Each number is 500 + 50 x the weight over its row's rms, rounded and kept within 0 to 999. Layers, rows and columns count from 0. Numbers have three digits each. The size before them is the row's rms in percent of the matrix's.

# q: layer 10 attention query, 256x256, rms 0.0688, rows 0-99, columns 192-255
# k: layer 10 attention key, 256x256, rms 0.0687, rows 0-99, columns 192-255
q0 073:556481498527530498439476506442474456485426514431561511471524520465546469460501521543528484510635535538438489497436532359580494509548426459541390484492436412583459508571500521532547538487462490
k0 060:505490502515492487468502468509540511505503518479474576505465501526431510502506531462475551389442464447581491501570411612430496542476512439486555578466530526483537453416458482476460475524488535
q1 074:525487410528427565545521481587493593485504500479433523457507505487495495525478469584467480523449545510479464589485473545579388491540495466444602565482512479383485426492457382544520481442445504
k1 069:511480550445563439515501514413505456512499501520535485546439511493491498473530602437464509499545457488515535349526535528407597524439561497531466408433496527579553517463557589486522503508560522
q2 073:481556512520477535495482442441510525497479539485479481548520430480545418504442433500408637470464522478546477407394462507499561553453618524444514471562526482398427548484541438585495497546522477
k2 065:471509557465539507439526557519500490556506412469581498430456534534489554436566629425581397503565456479495479530585535511437460402574413431498432488402470523594539448523454540486496496442478591
q3 083:523548452484441581534496443488446513437458500537527605499492539499524541595498481478481574524419474492602544506418488457558458428494570667432490528501449545422527518535515459498506513556564543
k3 062:505468547528493473438517512524563546550537560373512348495473438546460456477460480511508443450570558545472468514570447527500480565509420453487490491477530464567454530468522489496514469519475509
q4 094:464399523521558392462548531476527418498476584513567448578481497454589461387504513555492518528630543483412501461532531469439612539465480372547458480460526410566516475479466501495501507432493474
k4 055:558608500416515557579477591542446472503513401477486546403503636544454510510536538429452456528481511488512484539536495513528480455512526484536554503629420526367495495504430478505460502431541506
q5 072:494529484552456524517460495485488517494460508451469462513479482519510489586395487480482609527400526454590521523513539546522526523474603570367538574561482530400411495508597497500461475552596531
k5 055:520500511445515534425497561469508538597480470450559511439445545551515523431575566493461428522632434479493491427434500475435460496490404352547440415449469495521573474483471565537527528428491548
q6 094:527438531494541414428531504542554462501497522530542510540493479481564508333541527541525389532626502546444539490512436466445526501487383392551508487434489449592549530461470495446507530472433481
k6 049:557522469531503546507499541473444519405504493505503537477569573415490452596535448476488532504428587447442492504498543520608491498568594532523545556603480506506475435519405484477465467423456464
q7 064:431494461539545429416557467400499449569500506522452586494524524527590500475413481539464490487545423494544480475561423439502611537470522468539493463435382541456571433472511408558471489471520458
k7 058:499562539414516615437430538547493530522501521424611447477396533484477460477577586427519429548520558428458551487459509488450462517528476440523405438574502477513503578496526574474537511467522511
q8 088:463518481512539552498485553638502535427471534495451438541555487456458509543516494563543527484482505505533530478482480574474437425480520535482575644493516518521394503566466533496484522454459533
k8 060:561482461478458488576436381421480521503543398559447558511521564460485499556407444445487496479450454449484465507500531450562529607554530571463510495554568463511585479416577504509492486585501468
q9 076:549450500488507455445603556575543495506508502512549484585498495461557498363530546509559433575602529528404521493518442516546509517486429398536508494469482457609551497459471522479510577458416458
k9 052:477526537535480509472472502476431456484458443532420561466443541478478455586531459509480440503472524466514531483525475514516553459435510551550574568496511584550465526513386514411472443395512526
q10 064:499492508535493463487466428418463372507497467498487605483461438535489544571404459501510641479494462452563512508479539447564585471494590494484409424489472500393469463565581497602489482498558452
k10 055:478483527457482582459489507518554562534465527459535369480475449486504449412544555489452452516598472472478472461504472530387444552495360455496500531498493503475486587424500554525510517526505585
q11 097:528585482488466523608427476510457500490504464515480534451549535571465487657476533491530512429367492544617542543442593513520401458500568628456481515572500479496466478601526530507525490606606558
k11 056:509449475551522441474521477534568537539428533494476439558501413480541564535421399551495568522507410523446485536508475529537520545532500525368509486372602468454481492502559460502554506524469455
q12 071:524528398566494540538547553568570526447495482478504507476496481452494507512560567543525442592503601572488528540507497526505481532533445552485597536488550427554516515497413515382540536465413543
k12 049:515485527552460431558456500445407463462457478532494518546548522545482530566477430521513505438433531499472538447579482453563508460473638554536541491494554557571477412579504484468473459449517433
q13 086:490443518479512438395552535482558504528490575545527448512459519492555492355514478505483461595562513469435445479561414531456576509489420368569506487446498500577566511398477517485490531433438464
k13 050:550620495540519524513546517551438536426576484403546531460482584427463435528585509444540439513492560491564554481481472504517542524437572525568569505534511483528473499536430503483474487411490493
q14 082:514483510567509411473526369500538463552484508530476416515457482479540523413462462504416520568582481460503446495484414459435593545492490418531477472501407484538522502421590470526447499464443440
k14 059:444510517449512580454497647585511492491533489430558608414438547495469448442568594503562455472480516460479506518603506571449491483529437468498517531512494463444515559525419475501525531553468548
q15 075:474535515497469504508444458403427446511492443473413498535528511564445513600447447483476589484467498481572535476506538455567492514460590534490451459502476519446427497583578495645465442536631512
k15 053:514466465469455545538543420514602550568507509524540476510536457516534491477478543507456533517506430528532452508406538526452443554543443489427450464523487452428512500484612492533543553566509522
q16 070:471514535516503442540469401490430463478480470478564523510463479611483490613436498437493578501466480452552509421531562442503512513503545486526398451477465518461399474523580412631457456503597467
k16 052:483472504473486540461498488487597570573525491516529512513495478491534519479546513461453530547567445485530465530472510595481439516551424477476410519573488461473533548508542527552557544611489541
q17 080:500573504531479574583445550523472503502450449454435543484594472468419441575487474524513502375408568587562524522475548498471442435530572559497509506475510518421507512542540584473539501547576573
k17 056:487434509421498429485530407472519494550527459584562482597510449548520574594378485530508544613476404463485485488479525471556443485492454529441451430528588493508417443549539426499525474526527426
q18 080:572533418497516505616509520539474441400447434445540511530538545533499464588501485498574531487390505524507573540472561618554456431467546605484449548578531514619396454535395548487543478422534555
k18 055:517486519530426470509469423428464544534551516522469493571463502520427497490416506513395502465508500511475421442557546414504469487555534536518506449448494516401509473526582435454496475586483427
q19 072:554524461466512541442576568538608542508510498527431520514497444374562553393539490498466464530540549507449497513491476513522517537470470524514556521486560501495537526446405546361525549440356525
k19 048:553530510539526407541549540580426390477495493500544481547557570587509503569475472504511507498463487515499600501498473516577534420496525479513550548483518559627422424551445426476520471401478450
q20 072:551474467456525587485527482568580524460512499539462560503483542411513536443553545500509512552517503534418503492522412526425583541507483486515552542507457525542523541406382593428517509461374571
k20 057:520552586558493511454488529636479496459488529501504486409480528513412455502488519505511428465508544444501487546536472470545525489511571493549564589416475555537490476535477432409469540421453459
q21 086:515474528406476426417449463425467474561487450504521462564566436461595547486527500445482577594550468500496428424499464455480537488501441390552486443470456481553517536451512457591502474484534465
k21 052:548463518522465592479508492556565521503508595530510557377470529480477468444552523551538482421558552500551506601495484588380523518559545493464517493533458510480531513524453567502432527466449581
q22 077:475490569516465443492488480437408488511499466453516504471528484652487504571485459502483527384462510505580513456600576491513519559479548499502447479469461558522555435589563394531454449471614435
k22 064:482482461498496520463594384519590556587516563498563477460468451476517484494436504471561474524506462443537460514483526600459469446493473536422402448604557500467491502406551506552582521583459513
q23 089:507539492455515544595422564542427499426543456429481516544508474450478517530552512479512514498505561581455485546419550519472448499537455541509531589477417437516459512601499506480462508509516528
k23 063:486492529494506361456507496471468546534489484450516505436433550562454484547433438534577495448445437496554560526592468551589562518467584491533500462532521548606559408479519478515500456401533485
q24 081:586472457455475516541475452589521534463546490532453529440417589437471470522511514502538443474443518502483514544479452557543513532464505557477563558498473559470574501517472504445523523492451550
k24 060:498522527530529419560526519565496458521408506484605445504410581542487477524457532547525443482465497530514492453570487496652520447436584468501616570466545515540468414531431479487475466415520475
q25 085:510509510513530556399450516443504502457556481514433540480613439388501545398592472471426511592586547498420451515480439437412549579604424449573511487490468425568516580461451523474523510456525486
k25 073:489482539488538526465453481533501492465478516558478552406454554483494489443554514584515431425500513514540513526512458500472491542458543486549630534490485588504527508488425557465470505508501553
q26 104:401458608453393475402454425430467484671573515563439445497491484616433508490443493512534508492435568482467542535526463529580481479504365431554426493501454492467556519529584432538498482454486539
k26 074:415478531418514486545501503503523529499445500511401437419465493477545449490551478547448517563492421547485400574485514439436447508537531510472558545504498527447475573478478527444564515530503519
q27 095:632535398616473544486509446575459481446542464432587557497499465487451523506482521515569474415535509509528599405535546577462478477517504557479413559493477467512509432629566434548474470504523456
k27 084:393425556415362408531449439408494470588528510592431411554449515649464452478443503578556480493408623483480495609456541557579482481483397511488418451486476489445550570522558495462540494438479552
q28 069:488501519574486452504498509419471431531476502462622443517491465542524492502435499532525505492469424497583480522485571508493436497544456393560565476575495499509457479520502401580484511497482452
k28 077:522526443426469440595526447536527528585534508511514514488437475532485480571439505474501479632496468539494486512574668477557418473516479604379429497563556475521457480623586444527567512570411527
q29 077:518480488493475427604478470535486522492574517515484397610516524495548436503594479506568489416439590555494497513511533531435451514437566592458457612491492486476545488516509478459513492470562508
k29 084:513509514514447397504601528467531448574442503498558408530487495502513507537432525590456458539451453527465522540522565488538435434504487448495489480514564546478428497534469458449515554451476464
q30 080:649500418461463563581479493532555543478535494482424543503459540491500450456462549428491417481490494457448470556517549586511437543510472556410483484505514511532533500457521533447527596394379454
k30 099:540567531454456446532614459533525518542567503518615398474515521575552517530430540564559459546450521496479579590498552513502488517483448476517437453480564521540437506564430449439513520452462480
q31 088:531419465514554520388419523548488486501467495498403546506517501424450515479555468459367527484534521566473436399532455471492503519520593446459614621457464522466541459459542520540499487509525466
k31 084:512455497508497555493502530418513552424464547487531561396506540437558502361502523440463482475514461411484517542467414503418521526480503376523546451430472525480532494348433525498453542347428505
q32 089:535482505575494459549513522494494394566447511431516459466401484481392446515447438481481493480447518535508558489472551490541394437485377415502457455533480528508540514532545470523496504454520427
k32 081:566553450572503483569452491417521511513611458364525605513482511585402432506505507438521555547555526505566478431558562569600575495565488488462417506480471387532531478477557527477522486490505518
q33 116:546496462499491461604458457637504461524448516544454419525403502512516472550495481542568374443448496549457489543432518529505406487451493625478548547578486530485491491572507500505499516486497475
k33 087:555500487463518398527532525525545432579481517482535391520485486487450444536445479478484468483459485526472583527463501482579440451516386461514482495518518524549494496542501407500502483467555425
q34 098:589477518478517538467554416507534461467609533571461441493584491528573487484476450451446530511558523379518515533486486449540536509530420473509522506582523456505507520458444493531576506426530458
k34 097:454483487520476607459555574590506508464474436485441398523570462429492484443488421487480541456589447519568445541494475450501435495483473512482545512462476542472558508531470469522466554542418487
q35 120:501463516485546380525498394436511490548613582557557545511493564547506515608459540438523537529391523451499545484519558567498536497473500442522382468537588487480402480509542518535545485488563541
k35 080:574539500500503550454523394543537445447608504495557513520521450525570469516480519450468551523560476364483516529526529520528529463505409466461508460630527463455500523443450552524552538495522467
q36 106:529505489535520433585406419478488496477533459596489518444483443567512457481488417472466430588496419494522552542477502509555451452447499487461503553548504528396451494440440430539527491555569516
k36 114:452493510486488461630544552505501575514525500532560532429450490501497475498526432528438507593410468577505512514549379549470448448471568423474484577418539563463513455465489473485518477551508444
q37 132:496505494512487496368451446490506428555467519524499372598582491509579555499468560415522565432567491447536482487434641479503518515505437564480487404576484462478422535510547487520470519518527486
k37 087:550539498522510549447492416454514445504513442544515490514498402577545515470485489404446518585568484474515467503479539534472494473434416541435471493560503451415425548468468504504513508506558464
q38 132:498505515544494507468404465403506498567426447520418422456592504513525505409462435414337517465513482563565472455502405446556479554399462471494532511489479585384580444411404460446520438526552484
k38 107:571480470537521502481351379476460510557478522457417468454538495516440431399540459469414538490493536550636423447484425519555478575475463554462559553583380525405608473491524433537486494490489495
q39 086:466495532526465440573565636503495465506495384489640506486470547535579579553439503488558378496573451501519534461448541457518487421470445406519424469459545559567490467493433587502539526526479463
k39 116:514534488557459427570440490435536474602497431495454475486562510532538513462379439432415497480501476579538493509449481467563424482407442488467461514564515570512578389460394460414565486528585507
q40 089:465568550451481532480410529475473551550502481644460490460491445513531436432552525481388460581555429489580444448523467477488461528567525519502578493437337469425533508490451482512457491557610465
k40 111:390539530491467537460462520530509596535559498556400497457501507506468508485501510487506418497567462496593438571429524443493408601471567563488545530483440539410497515471404499513538489495489494
q41 129:598485542481524450529532523434483459474456484575604502492500427464581488492494511510430569559501513521422592438574484531509522416578411474535469460471518440542509466518600510508495504494522460
k41 090:567487584524535468544491514467479436492443480636497488420441465520575381473520539520430484611506469527523521442531560517495496471567442519533519517415371499474522533481565459539509550529518543
q42 080:517493577441401475500491515492484443538502509478506453505489550552492495552430493542492540491481473450528511497488445432522424457543433413606537501515446515450491480501504419531493478510493521
k42 111:519491495524423500457517404497531515562574508517519441550464495545526518538399490550508570439517499445552475556520567477577407472543482463516541506461471609494489527486510474462447558489528506
q43 119:539544438435572487584512553512511441526472503496447486502488525490507447536510473477500383557387482616420507472489554517457523506437476530440388505539538479493524484522512446506605424509482513
k43 094:519535555404459472510530587520511385558466468488503464526540547551539518502455509495456486527435477536391462515517458475456459491464439418498424459546531492421490448445420444552591386501450510
q44 116:521606487593560504594463525491502472456545486455534423535498458496540554556437505496432546445610491458581513452428626421555533425468525553458497503493504486575437485548506543543502521533545553
k44 105:531498476570494489526527505427542417535555475514614406554526485477524481527428523501489561486601548473518448476391626442477518394491513516479446492573506476518443547498518622487524511564593587
q45 127:481622482532586530518466530563488563451506478471425558499418472479510599520545506491413551500522422547511502521495428510612523501499510540460643481406521505563515421514474468495491483443489501
k45 151:453638494553616507567483560529501510388516503507453487493462484489563628507466504500396577488525446518525545514478528420581526510474513516454565469397518520582439473511452528471480494473509521
q46 131:565497482455528461466542457480468525549578428450466484507551465475492538473471553509432507420494524515581523494558593522530557596509425515532476425598563519583502494571519615436490483506538467
k46 141:595529494471519491433499429491503476565588463486525520486522476484443525491470550435449556388454512485589544510560540544498582581495465483521516469601503575538511483483545602445526468526573493
q47 118:460538505475519482551518537510505514405476481500539479570508464505546422423573532582605389602599543542413475553417455451448533459591419547522499458448494412493495566551468480459466533478429518
k47 104:508558520444548415578522512504461523463516517490538424545620501459524474424558582566535419520546517535527488541428568409485551579576438554561486420512550438512478561618529482467471507512474482
q48 120:491549487578507585555490480498569602527616552500400481397520539458432406384400460426475393495543627427464516476444585508478546511514399550472472501406474492535521518497521589490580554431494503
k48 123:458572524545453502606479506536535566513613501482494483445566506496406373394464508438414402426573561407494489534500556498458532494549414542536501506396463436492516487484531589507540510471534507
q49 128:584473488553564580472470396479508459442541490510439498481496577447525573500514463509580548618458517476494501502447498515593529493465549500505458485544560565504455457519490455511472506469406528
k49 107:584483496553561553498446419505509552460573575517480488438558565455506510494512424460592537553467529429437498504432496527535532454504542517557437422556585543534474494564538526522479515444416524
q50 128:538484487521539469507526605503461516469556503404482547494475526482473445559577516467515512532506452607442474543589517472500491550560568441486511587498587514510539508517449496461500460512557561
k50 123:536493511488504550463564635463490503487554511419467589514422546519406431532529551442570517548492417604476485534521516504509513553530561425472500541522553528484538518527438563484495491523499581
q51 107:603498500655522461482430536549483447465428361460461505497471457462551567464502387479461530503551614499417516499548441509556488477580495539511613477452459494503493510505488420528465486396520472
k51 117:585470463620597464515463548517497429466477402430429516533497500440544531479467443485478549557465555525394503594542501497547435485579519513507524511452551514486506552471448428495474460430523502
q52 110:422478524525534464550450482524500446499364478510424494538508483434497549537481473452445526626450580502359382557417541477450478548530520522455469504418517400404489532497471415614597499512509460
k52 130:450476494494481459508446455511507479497370529525434497548417443466523535504522441436497542649509564510380391519420484541481470487473492538431505536430462415436482541518486396593550564506450473
q53 138:565561518528508471433532572550442445425529442466579625472553512551548509498497493507579399476504541515428593484493526433419529548640469503551464449521538450483486437623510517495460454416494456
k53 129:580573498522507491411517534513477382436516422487519618494525507520541533509451492483547376520468529505407565496420541479436548597579506512527480459446499456413521462601487518555480453412512459
q54 110:619486427441582493466462410488510503458508517477496545479554525468515499491580504386468555515523408477545569517463496536533549566423564532483459449567479490466513545537634536559559439498542494
k54 113:632493456448551485467539454453517487531518533482483512511625480503509564491505566443470573563528472458542553565461497518453485560451499529470462450615506461450477521508582484540572436486479467
q55 087:471484438511539561434528553549564493517558401528486685497471456475528527432498547515426504501505512511460491507570490535468520539512481531434477508382494460474578488418523590433524511478544458
k55 134:482502497539548530448435540609477504434536489448532738487459458503455510441601512479548515470546510462523505531515406542480546516564463475528525548479439396563542426499525534489459490484487503
q56 096:503473504501513544481446469489516528443496486535466453469566520444638485363499515533468459482554522492541405527415506365424448522566498537537482421587519514471528507472527546486471579509515526
k56 119:493486503507503520509416476556469534407496515487515466505585501452568494392584497517476428444577467488565396470397450363450486495573501557566502433596472496494522485566532491491470592481469514
q57 130:550475526552452578506555469441491557443568483529558435381486531403521473502488518493467492574546515494668445484502523495481489541493497488486453418481453528534610581458614475463490552507396486
k57 145:538458502557473548501518436448464559449560487530534418353464555399558464486493477480467508536561525512619411451484576460489475568466509489495433457484498545541624560497580500458500580504431508
q58 105:511471509439504501490466551436464467542564515506467530484583494518443462545380457433460493497366517524540554446486498453461534444480485512536399498495575606587499455509550525557525436480501538
k58 099:528485503441460533457485547422518392510527473499500542521573498545464466510422482475439476531383500522480534495466457506446610443489507531524419477464534570550502459498520580521520422458521530
q59 134:516520459593516550469537356465527539527503557514542481494485518427554483476474473479577545446520612467583507409497499619490614470498568539483479477455500458511479456497536498491505449480455490
k59 138:526506461577500541508513400432531514522497565510566488511513513467530458470471481487547556475507584455577551408469476625470605446518550511453498442472521472497503459496510500496502429481441483
q60 111:529449569475531419509439521524489484576525536587398373589469477560492432493557445541463522499523519539417487446488453440494473544527539490531545491569490485413476502532501529614497485558525505
k60 117:542436595478528468498456501494500499533481490507383434625479457537483441484552485519439521493541505514412482449489443441485487518518545476490542506584459497380485498576470502580523523547507497
q61 130:454383540500488441492521445468522513559486563516390356558535480448459458487473495587509568498517542506454505539475547640477600467495495450546627508525545540468432516520583547515466533501463512
k61 139:455366542478486468493511411499510470556475574515411391561573468449451447468498491582528570474502541514487507526469538599459625471480548422554618528529549532454425516513591511513485546519473523
q62 120:542566564412488531496570447530520427461424493524493433514518497530659527523452552563503499487496474532575514461374525462479451467433426570503486481521427445587541534535498548406502480488503501
k62 130:543558556444512504510563426550510431519417495537514434489532491513680549530472545555476533466479446549585462485393519444476452481448437537556487452543431445568561519518506526439509469486502503
q63 114:538433507538502531499473523383536504491577543513547446490580517514523478478551524525563600475508542389445531502502539528571461499561488393510495498605534495496495482506345520507498563411476493
k63 123:572450499542507499505452519434517588492570532488563423491600492508510469487576501494565577465509562423488526446511508526582474473570498445532493511642535500525494481536377497533482563435464476
q64 104:475548495524498544464400470517493492565496481522426449376536535504557538430458452468469534404585514520525604404523484460434517467445458521473465504496565573582536497555398507453452447501514517
k64 104:483533487544536538469430433526510496544498506498414466381566502490529542432456456455488531396543509540581594433532479406468525465424443549493478454495555600610550489494419469445461448486508528
q65 117:562491515454480544546454479453519417525481473450444445471636465543465473460491500462451566579475503584569501555473527496478487551447390496496362467401449523477552571457450440476497451430433550
k65 131:528505482448444548519452473462495402526482475478466429477606474538495467467482467482468523579481529567560502547458537504476486561445397503505383481413465526495521577437450464483489425414447551
q66 080:506565440502468615486429534504555444502483476477432455543567455428396465396463409491442467427509522492491505481506518493489580476513452493475484549457484586434594452547527434605467500539482470
k66 084:508590442491458604495425541500529438506509468515515456595593461380415429448487415468484426431556543481479566537490487523480529467503439519447510607475495579476549458539550442591476484537491522
q67 109:403485479549561509492545438525487588418491563468594496501516468529504548534482588516471576451503440559531574597513504480566514478480567474469586528546553410593543432511487599516490559470515564
k67 114:406472494541599482515543423548475593444473601494587506469551490531502600532510584542416579421465426566549570593492517457576494479470600490516575519514519404557539413530478571521490578478510551
q68 114:386427499571490472480532472488484490465478548438528360545471509355462462519599499511491519405656568512485481531577517510469565452471564563398525512434434497557663572556543498578542481531459551
k68 117:343405513589557455492527458510484467468498529460515380587463474364474458518543500511531505428629579516529530537562550526472522468457527555377515555475440503596651547520524525554524482566449635
q69 093:478495510469474538508554479504499560523486588441533460522484462526473416531431538522576549447505559501509551518476543487473544475583452528464461467528466434631477569583534537564417556487404558
k69 104:433526517470486541496548474489509543520492606422501444478520454504495470520443519568549544430509537488523519542432540482512621496554467551454463464503442415618462572595564511573430543466412532
q70 111:407457473487486615442583567426522565474472507452512477490478567506426500486519507589593525479393560559444496490530424498567515535491530469459492527555497536540562413430494481521473484432325524
k70 102:404450480490530543478551603448491598525499573474564454460507561460441486526494477569589533438397555538442511513528433484563444525475524442468460561599527540522601438446458470540460481473315522
q71 092:591491500372488495480508456507487515607470434466421501453509431586397559481486541508498450493479509535517502522547574476487510566505546513607413533482531544453429452561497575560465487571575512
k71 087:550531487358485522447498465509477486536485424498447509515494429589413571468505553488532413497460516548470529488492531470479518629501524465612473507470494545433437517535480533557479504571574479
q72 111:544586482535474543616449538561498547547496501438499500502489453442544527500423441486426511525507561490470506451448542493514461504606443407509625500472436483391487438536470429497502507520607482
k72 121:510589447543455544574464538556503518507522530437479519478490479460575499526493413503433478517466533488453481503388504498543471478553435400484591484461430474373478468538479421533502495502618505
q73 094:489380540526472524428440454467485491601675543612368528427505564498421491449445478467475464488416541460439472529505480570442524549506472469553461504456521644472536458480599545496484518459472466
k73 101:528397561495438513446424445474495461557686521613394527465542553525400487426474491479488459442446556439467489542491498557453513545519510479558473509445503612474544460478602558476479511493535485
q74 093:542496462538477548592498487492517560514506497462514495525506492486595520450443506414488588473563557464507466516475538576497547468520537426505516515440539427534458496470497462487521533509456534
k74 094:543470448497472489619483452519525531497538494520547449510531515485628529472450514444498584476569557525525460523448534532553523481491561457485477482407546450520458489482507471493543526518474541
q75 108:531443550458484511539494486437532519468504603500501438526537518426496476541471467453472534554515389526340450581518521537504445592545446498496525478489550508527507592524493468464525563438456563
k75 109:520475546438434495538503486460534485466498606519468374488544549422513468549495449460497539548536408520374432554508482545509490592507476506462497496496523527518485583515530498519516543469484541
q76 076:545474444521538464439383565489516505489455453475441464450583471383576507451507451488414480490569438588514446519420480411342516505503501511438556499548514520463518517481436453476512547440586544
k76 105:505496441595557488486408583481480480454416451422431487500578508385549496449540478483443486483610430558567440490391441444425539490478502518489575490549440503519542456487436485519468538397532530
q77 104:450496487499432497412461578467496534552590522510562550470563506547385380509448518513620406474437511418545620451418519592503601451520411380537467480512548551528526435514456522561482503496549467
k77 111:463527467480420513447463555480497537551584518548534548467552491579376386504483502552594399475420532422504652418405483612494612417516427452527499484488540513542502408534450510538493475468582426
q78 113:455420514568534503452485552544491465512523449558538593546445470423537489520446527496415492492421476539446524487519474484551509445459555557453490518456528552604525435472531511565509521505481483
k78 121:481423526532564452469481513543496482528514500570593579571459451440532491512492528519420488462402471515430554534539481499545463417468590585492477541468537540610502417503544502536515522558486480
q79 113:504610553394482456543504550578530534423580362544539563497469532597580464488450535530494348556489441480476480544479542589507459499533345429507578493487512505462450458436486503469585468435474478
k79 121:486611514389459429541481551600522510448592370536529546461444517593585474502465517523488371514479432461462452551470540583484437531525372409546550487491538504464449455447502517491568464458494513
q80 102:524565452458491486517489471561518477576436410564501544404489567544518482480445469479567400548451526565430577451493421498448517453474525500520457461448576542504490466445371504473542456410503520
k80 106:555509471468484501493510467532512464557438414518549540411484512519513537491455485474564391526466508529430528462485411510445506396479509473541440443440583543504491439442402490481534460402466517
q81 112:525470555483498470508568465488510488440412601510527508531502472460506477522468490574432427603382490596437475525493479513416464594499439585459548489454399459442534515507577448459542522473541479
k81 117:545497566502451486552555456503504467492406585498464517506490499471507449515496501560412466550391486529486439553482464521405493594484478543467534505469389463432562513492591469497507513478547497
q82 093:490475448508429466499489513508493542541372485395527511462514545470472469527487507482551553362509582443446413541525475451444469534538577452527617515575533549533579503437470448505547524450438572
k82 091:469441408512459504492547521480491534511415500443540497492533542451503490524468533537558541405496564490450446591504479447494455466521553441502563471610528519496600543436437470508515508452416586
q83 100:657494500538477442508527438568492517494502420575532534489441475495678552594510493474427479500516501422586471448424485479579430550462566547587575447579453506530439520476627516473467533537535483
k83 099:673488474521508451498556461562502525495526447599517536468431481517641549584483458479417512517511451461580421443454506414592477535453542551524520446550505521519438537500620498481502546550559482
q84 075:442484550534467541601558488572500507491376544456544489513355491533517516524513443492570508464456602465475544444502455510557462410513596503504535521511516556568397525616479520545503433561498458
k84 105:447460545463451484554590491523561531548422519490519457485383474485595536546449436478536530513412557487412538513521498511561403395507597535477485496515589551491402587554485496518561447570522451
q85 093:445487390579555535426521556492517536557575471535549554523487495530388426405476510485529321470534463400554537456445583546511550376515457526462492512533539519495476440464443571551489539482500480
k85 098:444490399551571484481508584477520580555604483570577535483514482529363440430450487502476383441496476401546586454481561501489531364502464566473482480537553529470505424444437548552461538519524492
q86 107:583427529522506587574470639593496466498475495478475512433454562451541571482559448475606530520491551499473487488452472429520443468493546506491396543540497534539421557619543588526489474485488487
k86 099:533421578495523554532458666576482458531489506515464473427452544435544585492499419446595519514502571543462458476453485391590429515476535480502407520521523528534416597607510566513496467472504495
q87 101:492489455502564515504451546519523440469412417463486494499489496506460510466513451509520399447461522459474493500540574470466455426547578615503576506573487582480430604491534539553452541474483491
k87 099:493481420482559498508490536494524452498420420448499477512515504479489517457490469487461426465449477498455489511605569429471417462542588653502537483578530584466465628517516529551448574455459469
q88 109:465472545542506491594451565532504549459408506501455445435455541479561482551603450454515494580493526500411507564539444518488446380538534493474571492551495516506478593618438441503492549499549500
k88 114:459447516538498500569484539522499553501416507475428430442452561490566467565601445417475526610468506539408493510579446542489490336513562514484527467538565522515477604603435447513502546463548452
q89 094:459455464523551489437443507519469470513513491488506510505533516457501527478511424469483552507538518484474566467371434430483580527469483548474512479536400419444491449431538451570464520423515462
k89 093:447454457536583486446446522509477470514511503460437545485536483443511535477472405480515560528490512436497513508331473478460582519424454561504499517529405430479492481431541442581470527406522471
q90 109:506520579474526481466503456574510452383552496625430488553378503489551487529563490493487472574585411449431479543460569506569415407491520581552575512397475517406441547517512503502468459544558367
k90 109:531545552477564498427517441561522467395534471586422533545340475511521478496551480488527515625547392459423498509510566499559420432525480641510586489416487544419445552513520513498478459589491442
q91 104:510495495448414570425436452499500489443501538519383473531571402417563481445445474486511498463506480420590503539352511416554492585428516544538496468518470549529428451593471449518464485489615479
k91 108:514519495421407605443488469488508516470519523544416496507623374405575493473483500483523496509533456470587482537350490440540494530399477551501493507545480530517448455626491450530486500448588468
q92 095:416523525452426549457501443518490532498470529480421512478420498451508602525580487497515518476375492529361421577504459482611548572485477483531526499471468507493529461571547388520504473499329439
k92 095:401492537431463533478509456517474545496500535472455478503425490432516554545535472475559510493414491533350437580503464507624502534517448450481486510461515534523503522594502388531501500511339482
q93 100:549494500495549418490425472478469517555468508483478539530551466484572564505457544499403532434527521554482449449430486459510538601502509500534540507515476389485530447486577509570520525520397436
k93 103:547488496492559420498431453442483514484444486503469536569560506481580538478484549519390489475535527522486448489404490460524527604510525500505523502480459409478567459500551489539531537539443429
q94 099:570484527428472483430490412530456451580456498536528499552454484603507482529544509527524507423443532557487531468511510439611412503476463589501381547591427461530521470566546484509451456466542562
k94 104:554497548440519506462487456538464459588431513536463511561485488619494510519516521520505487394431494521493489486482513436544418553481436526552391557612446448551530529529502480538467440473538598
q95 107:509527469535509532446503485543500620559641515471458519515523528555502501436506540433424532480554495491494502529475512417579451590542403457549560498532425503444578455500406483488451575491466517
k95 112:524550467524540505460481505539495671560668530467449513508575523546484487456508502449444521436508479485493483549483583380568451549524379458552510487535473518444596483541426434528461573513470524
q96 089:461488492444481523539528540576538479421502565415499499560521505475437428423490578518519507515673517446438507549480651524478572334559464472483582471406570479483458518539443525553503574517461482
k96 099:457498412453480478504547582574528441435505551436553502575549522449466439435495557503528503531646479463421525543487626521472556376574474501506589480391551478494456508576437536556465583482422511
q97 116:485445568419467400476530513538484503559465501584529620454444502634471567514562569560585456527399480520433423578481455544453372535504512432555496567453464473484456450423500528464497469456502451
k97 125:467423586425442428487531512507486492521445477591546599474463511697460530487538565599551427505403484511485469542507429539539380567553540415538512524438428453443450445431448518447501437456516429
q98 105:574440449497574542500524551467500441468492561500510503501621557422478555542447465545452536524493464473511460385519490461430486517539557462520565417623486570392477486469538585492492514515562487
k98 106:583460437524560557465547548472513430446493577491507554469605579438443541543483473561421588502496460455541452443531435473433487531559548493480569457643406558345517428450541561525480516549537508
q99 110:418443454519516501470449493541513510519483588480463579468450552413492490406536518517440577580602380544575490494542509494512487478474524453424577537460458385427426474532505421475502526457491495
k99 118:379417439542511515486463526494501536532481588457420582431449573407543515406489499499422582573549388520547500491549585472521461464451529428444542535460476428430477473512495453501477522447477514